Each number is 200 + 30 x the weight over its row's rms, rounded and kept within 0 to 999. Layers, rows and columns count from 0. The size before them is the row's rms in percent of the matrix's.

# layer 3 MLP down (transposed), 256x64, rms 0.115, rows 117-142, columns 0-63
095,165,244,175,216,154,222,232,179,199,208,132,198,214,197,205,191,221,156,170,153,172,175,165,166,163,195,197,207,258,217,187,227,202,193,164,248,173,163,186,193,214,189,200,196,220,169,222,261,204,229,204,229,188,258,180,239,208,200,182,163,193,190,233,284
106,168,187,222,192,142,166,216,175,219,179,205,205,216,269,186,235,180,218,246,199,207,224,217,202,219,214,161,208,228,166,234,211,134,202,228,193,169,186,202,209,252,211,156,181,157,185,210,158,139,149,232,196,206,210,229,232,226,152,235,203,146,199,248,204
083,241,189,183,160,210,160,232,259,150,171,215,220,201,122,158,255,163,142,217,196,216,214,189,184,156,230,177,206,206,173,259,229,177,260,176,200,176,168,205,233,183,213,172,190,189,212,220,216,217,250,181,202,221,208,201,237,221,186,178,226,230,222,179,198
101,158,245,264,194,233,232,168,185,192,133,217,238,195,195,186,248,194,203,175,237,226,239,181,172,215,189,191,208,178,216,187,159,235,201,188,228,202,216,230,122,141,175,173,207,205,201,169,241,175,219,180,207,215,183,232,225,213,159,206,154,181,155,234,229
101,198,252,253,235,173,191,198,204,208,300,226,209,190,192,233,187,218,156,229,197,166,201,242,191,221,199,168,227,177,200,200,109,208,170,191,197,177,233,218,181,187,175,208,197,141,217,176,153,240,184,220,214,177,174,165,207,228,196,230,198,220,184,216,152
080,183,225,167,256,144,193,231,216,226,241,131,159,177,203,194,184,191,205,173,262,227,199,197,195,185,208,215,168,189,260,228,183,190,172,236,176,200,186,265,211,194,199,184,207,167,187,245,231,153,203,190,211,241,196,204,222,191,185,263,142,201,184,221,158
113,201,216,209,208,212,171,179,208,192,164,231,142,252,113,237,219,188,168,170,158,192,203,206,230,221,190,193,208,196,206,172,212,220,231,203,164,169,216,190,228,225,227,176,196,168,182,144,208,205,231,211,203,258,202,224,266,245,175,184,137,209,152,232,223
094,198,221,176,237,149,198,203,130,190,219,240,184,194,245,141,174,190,247,189,216,214,246,214,185,193,215,203,158,181,150,230,214,225,227,187,181,216,225,174,207,208,206,179,191,193,127,201,122,194,224,199,253,182,224,182,186,237,244,187,219,179,253,209,218
115,264,198,170,166,228,234,187,169,201,246,236,212,182,215,233,182,157,195,168,216,204,190,199,184,189,172,210,194,224,241,160,180,171,224,128,216,177,218,199,248,192,149,242,193,151,150,244,183,197,182,140,203,223,186,270,209,199,232,209,166,200,186,214,216
130,174,248,172,181,213,173,175,223,245,194,198,189,180,218,230,185,249,163,200,251,218,214,240,211,233,169,162,203,189,224,192,169,263,226,166,219,191,145,183,185,163,208,221,195,208,196,187,195,141,239,212,165,195,264,189,189,265,188,154,183,219,144,205,222
091,148,171,186,212,155,228,214,204,192,187,207,92,236,202,234,168,193,206,188,213,175,197,190,202,232,216,182,208,234,178,231,236,267,200,170,186,194,162,195,225,202,160,174,196,195,215,193,223,170,212,173,206,220,223,206,213,251,183,185,251,281,168,192,239
092,193,227,237,174,182,219,232,253,172,177,173,224,147,213,213,191,152,263,154,222,180,180,149,241,226,276,179,169,203,197,138,200,228,254,231,195,229,230,231,180,188,188,184,216,196,217,230,222,134,195,204,210,196,198,200,197,183,230,167,182,166,201,201,192
110,199,248,200,181,195,249,194,213,218,197,211,196,163,197,200,198,220,176,198,220,202,187,188,127,205,277,187,196,172,156,229,223,232,148,201,202,192,157,215,220,196,172,123,189,166,263,211,209,251,217,223,227,188,234,163,188,211,173,146,200,231,178,231,161
086,189,235,204,203,221,180,236,154,240,197,203,164,195,189,201,291,173,181,215,218,197,269,202,156,129,187,198,204,186,218,203,204,137,178,181,178,186,242,237,235,234,211,209,217,258,155,186,207,170,209,169,161,190,196,196,215,222,192,214,235,212,238,171,167
093,232,217,194,148,245,196,244,216,238,235,189,172,183,219,211,156,171,226,227,269,230,210,132,179,182,169,230,183,227,250,194,182,145,230,236,188,234,178,157,191,180,209,208,203,211,186,202,148,156,197,239,132,205,196,215,181,214,213,233,220,201,226,192,206
070,164,180,175,199,217,186,200,213,201,200,214,225,249,230,228,173,165,188,226,207,270,181,238,181,187,148,195,168,195,177,223,202,213,228,208,198,214,136,256,199,188,204,280,223,168,231,218,179,202,199,234,172,176,161,206,223,186,127,224,169,212,144,189,166
102,205,203,195,175,230,142,202,232,207,160,226,172,255,221,271,200,200,202,202,174,179,236,153,202,130,166,201,183,192,191,162,211,201,179,249,186,219,218,234,194,210,212,276,216,186,165,179,217,190,193,164,212,246,215,148,209,180,142,185,227,192,186,218,246
086,183,154,197,220,209,211,214,181,188,201,234,164,168,199,183,194,218,228,191,221,235,120,213,200,231,198,235,205,197,167,178,257,253,175,181,179,238,205,217,161,196,137,237,179,258,219,260,194,167,195,213,173,230,212,154,226,149,183,211,235,181,171,167,225
104,169,208,154,192,157,170,268,208,205,217,207,225,211,142,170,170,164,215,153,222,233,156,235,212,156,220,222,253,212,163,205,212,201,224,168,219,182,226,166,187,186,216,164,179,200,232,226,197,215,218,174,249,205,195,177,274,245,150,228,202,183,198,227,179
111,196,217,208,161,194,176,223,209,154,208,163,254,191,173,189,192,220,160,166,227,204,159,270,272,186,195,175,141,162,229,207,190,187,233,197,188,192,209,207,201,226,208,182,207,231,216,205,204,181,208,299,221,152,233,178,184,186,231,213,146,190,162,213,211
072,197,174,201,165,162,204,247,215,233,231,136,187,206,202,159,201,226,211,201,166,272,216,168,203,233,225,211,241,185,110,182,161,180,171,202,215,175,173,162,197,169,218,217,203,205,190,202,202,240,166,198,187,202,232,229,185,242,136,225,232,203,230,228,240
084,183,221,148,169,228,203,208,139,206,212,267,184,175,232,186,233,189,179,226,159,209,170,227,171,219,239,216,204,231,201,198,147,194,250,207,185,198,145,247,225,200,202,205,211,218,210,197,208,123,201,204,174,230,137,241,222,173,176,130,194,192,217,206,204
082,218,186,185,205,214,219,199,199,228,174,215,199,143,220,170,191,168,205,151,220,178,221,153,231,208,182,153,217,148,164,211,247,197,170,272,192,201,248,183,232,209,204,244,138,172,204,168,223,173,240,238,231,233,220,163,189,197,185,168,260,167,203,214,230
076,204,188,237,171,219,198,161,216,156,191,230,235,229,250,223,182,170,204,179,158,169,202,251,203,167,139,232,226,215,209,233,199,173,202,216,143,245,231,191,169,196,207,219,201,166,234,215,214,147,190,192,214,267,226,134,174,205,253,187,172,182,205,165,202
102,143,179,185,210,247,149,228,237,166,154,193,254,184,135,214,202,175,226,155,188,224,199,208,264,181,184,113,187,197,196,193,192,229,248,216,165,208,192,262,211,192,210,240,218,181,217,181,178,198,224,217,184,208,199,171,235,238,210,211,194,173,185,230,205
111,217,215,170,236,169,188,195,214,200,195,214,228,220,201,192,201,200,217,215,236,204,216,183,176,194,175,211,147,180,186,221,178,178,80,238,197,168,288,166,237,225,253,214,195,175,199,189,177,227,250,209,176,195,234,216,207,145,191,202,212,209,173,154,206
# layer 3 MLP up, 256x64, rms 0.169, rows 118-142, columns 0-63
115,199,177,219,168,235,234,219,192,214,125,208,155,215,244,184,208,233,217,181,219,239,205,173,179,196,210,173,181,192,181,243,143,191,149,175,194,243,169,214,161,156,196,207,196,220,243,187,152,172,258,172,155,236,216,195,207,260,213,199,227,233,245,213,203
108,249,193,220,183,214,177,259,182,177,189,174,139,220,144,192,225,217,210,202,198,206,133,196,212,252,195,221,222,205,247,219,176,246,220,260,206,199,175,223,187,230,183,242,189,180,207,194,204,180,195,168,141,217,181,209,122,167,231,204,213,194,205,143,218
088,225,203,194,236,197,148,226,189,200,221,153,200,197,206,140,199,212,154,177,201,193,134,229,239,221,219,236,222,216,156,187,213,199,202,227,166,188,170,226,215,287,213,215,167,186,145,185,200,166,158,257,172,157,178,225,233,193,228,211,213,228,235,197,170
102,195,165,274,216,185,246,174,185,225,239,240,195,227,228,233,240,220,135,194,183,176,157,159,216,164,234,234,197,184,199,206,175,193,184,232,201,230,152,194,176,236,196,142,218,181,230,177,160,207,215,214,228,184,176,177,214,159,216,165,226,209,250,157,231
090,193,222,249,238,178,217,206,221,202,241,175,201,228,237,135,215,175,199,241,182,193,222,225,168,167,221,178,213,194,177,133,186,231,174,221,235,194,185,132,209,165,162,217,251,258,202,218,207,259,197,224,208,172,202,146,191,180,237,172,186,180,192,155,216
094,213,161,186,194,162,154,188,202,205,192,151,222,211,175,223,227,298,222,211,216,144,212,218,233,173,213,266,175,216,160,166,237,186,166,193,166,233,198,176,197,209,205,214,196,220,235,231,188,204,246,197,207,211,197,210,193,171,201,249,142,173,233,153,234
081,198,214,240,221,179,205,198,211,171,247,157,219,229,141,209,238,243,132,204,182,173,216,207,171,148,196,247,177,189,181,225,182,235,168,241,157,195,230,260,159,212,202,201,183,155,189,189,163,221,189,239,190,204,203,215,198,186,241,146,239,204,160,235,182
100,154,231,252,212,217,240,192,161,241,243,220,209,193,226,152,206,183,181,218,231,233,233,162,236,189,183,190,222,170,208,201,215,180,213,232,211,177,238,148,169,172,165,212,180,228,227,221,174,201,179,224,188,246,200,113,170,187,199,242,214,134,173,189,218
100,161,159,238,154,215,150,188,170,182,201,178,196,223,232,198,158,181,237,190,213,225,207,198,203,251,219,189,216,162,143,223,181,199,167,209,172,241,214,222,213,173,205,213,221,188,230,279,171,199,168,237,186,208,236,239,235,217,188,140,189,174,167,268,201
092,180,159,187,156,203,227,180,226,211,227,145,253,199,182,198,281,181,210,192,197,208,174,230,239,233,198,240,172,211,245,161,185,172,254,208,180,181,147,212,199,144,170,241,172,204,197,235,223,240,174,163,209,164,188,225,157,183,223,212,182,206,238,207,173
103,173,192,119,212,186,222,156,177,185,197,153,226,185,206,225,171,196,184,255,175,266,225,230,195,242,191,231,185,175,204,248,201,185,198,197,141,234,181,220,205,198,216,196,161,156,223,230,171,230,226,184,209,213,165,156,179,206,177,211,249,257,200,251,197
105,220,218,199,215,159,198,227,178,220,202,210,224,228,144,223,198,194,193,222,142,196,201,166,223,184,174,148,226,199,183,163,210,196,207,222,217,235,214,172,184,185,174,243,249,211,183,152,251,176,195,204,155,213,175,194,167,270,242,207,247,182,156,126,239
112,220,176,185,194,218,189,214,205,183,218,159,207,190,170,239,205,238,194,267,151,245,195,201,202,221,193,162,224,185,218,229,128,226,217,229,167,170,196,240,195,234,247,240,181,191,212,185,216,194,159,224,220,193,162,258,153,129,250,202,186,159,189,211,183
099,162,151,210,185,212,241,203,189,183,227,200,190,237,206,233,226,175,150,213,151,168,271,214,223,184,191,225,202,254,163,259,183,220,168,196,206,229,179,176,164,220,141,180,161,231,203,161,233,158,188,172,193,217,236,217,176,185,239,224,258,184,194,175,207
084,225,229,212,195,212,157,184,165,194,204,190,199,213,172,169,215,187,219,221,214,190,169,127,165,180,213,146,226,181,222,198,185,150,153,244,163,209,187,178,186,220,235,176,207,239,228,258,209,181,218,203,188,162,240,236,135,255,224,238,208,200,229,261,210
101,195,219,181,178,191,231,167,179,224,206,174,197,189,248,190,202,221,234,187,263,183,157,251,257,179,192,204,207,186,168,190,140,160,191,191,171,240,152,197,255,195,182,201,285,236,217,221,187,200,177,155,195,158,220,244,195,218,198,182,202,180,246,170,217
107,174,188,161,207,226,188,174,198,177,198,179,222,197,234,186,204,224,172,169,172,177,222,283,227,183,173,174,135,188,122,248,200,222,190,233,238,238,174,254,190,217,222,239,204,184,211,187,191,191,226,184,194,219,180,159,243,172,250,213,203,139,192,230,191
097,219,201,188,189,224,213,261,249,180,176,149,194,240,156,201,233,233,196,192,174,171,204,161,167,220,247,188,189,231,175,117,234,172,156,211,159,216,173,187,197,231,179,240,228,225,195,204,230,164,211,208,224,195,150,217,199,253,156,246,207,209,184,213,228
099,236,196,242,216,232,203,243,155,160,165,188,178,249,248,226,203,186,219,238,178,224,262,215,211,155,179,179,169,196,177,186,152,185,142,207,191,248,206,183,234,175,236,198,195,252,173,156,245,149,208,185,229,190,187,235,212,171,188,189,213,191,226,204,154
105,122,226,224,154,235,186,207,170,229,235,226,253,228,248,184,216,182,180,200,179,150,215,211,237,201,242,146,211,208,175,192,219,201,190,223,177,232,203,212,190,218,216,219,211,210,235,208,191,161,198,181,228,166,114,141,178,206,154,232,218,222,235,192,193
103,220,189,187,155,208,230,192,192,237,200,151,187,167,196,180,250,195,208,150,135,271,207,218,216,222,199,156,185,213,200,252,183,177,192,194,228,267,224,218,228,241,169,207,236,192,213,170,167,195,185,164,209,192,179,155,187,244,237,193,209,175,266,185,176
102,226,171,190,240,185,246,156,183,178,243,178,189,114,194,214,238,199,267,224,187,173,160,166,175,207,223,211,184,165,181,233,207,222,212,216,148,231,173,175,174,194,188,209,273,222,180,238,208,210,216,219,205,166,149,251,209,225,186,220,197,170,179,188,184
102,134,190,176,245,147,227,196,220,188,230,196,181,230,186,212,196,230,207,292,200,182,184,178,165,214,228,202,199,227,188,243,207,195,201,208,194,173,154,208,252,204,161,231,155,168,128,223,176,193,185,168,203,251,183,171,233,238,212,203,246,215,202,229,207
098,215,191,235,233,230,236,185,198,215,262,221,198,173,233,178,195,269,145,216,193,213,156,187,170,198,166,217,236,210,254,195,203,191,201,256,227,205,195,199,180,135,188,222,210,192,175,230,208,199,204,211,224,161,158,153,156,153,192,129,222,205,161,200,182
102,229,161,218,197,200,151,179,248,112,185,201,191,180,188,183,231,192,218,240,208,196,225,179,205,226,137,177,222,198,214,210,177,224,238,210,200,204,183,204,294,164,170,214,169,194,209,191,197,183,200,219,206,168,185,179,195,259,195,202,236,207,275,230,157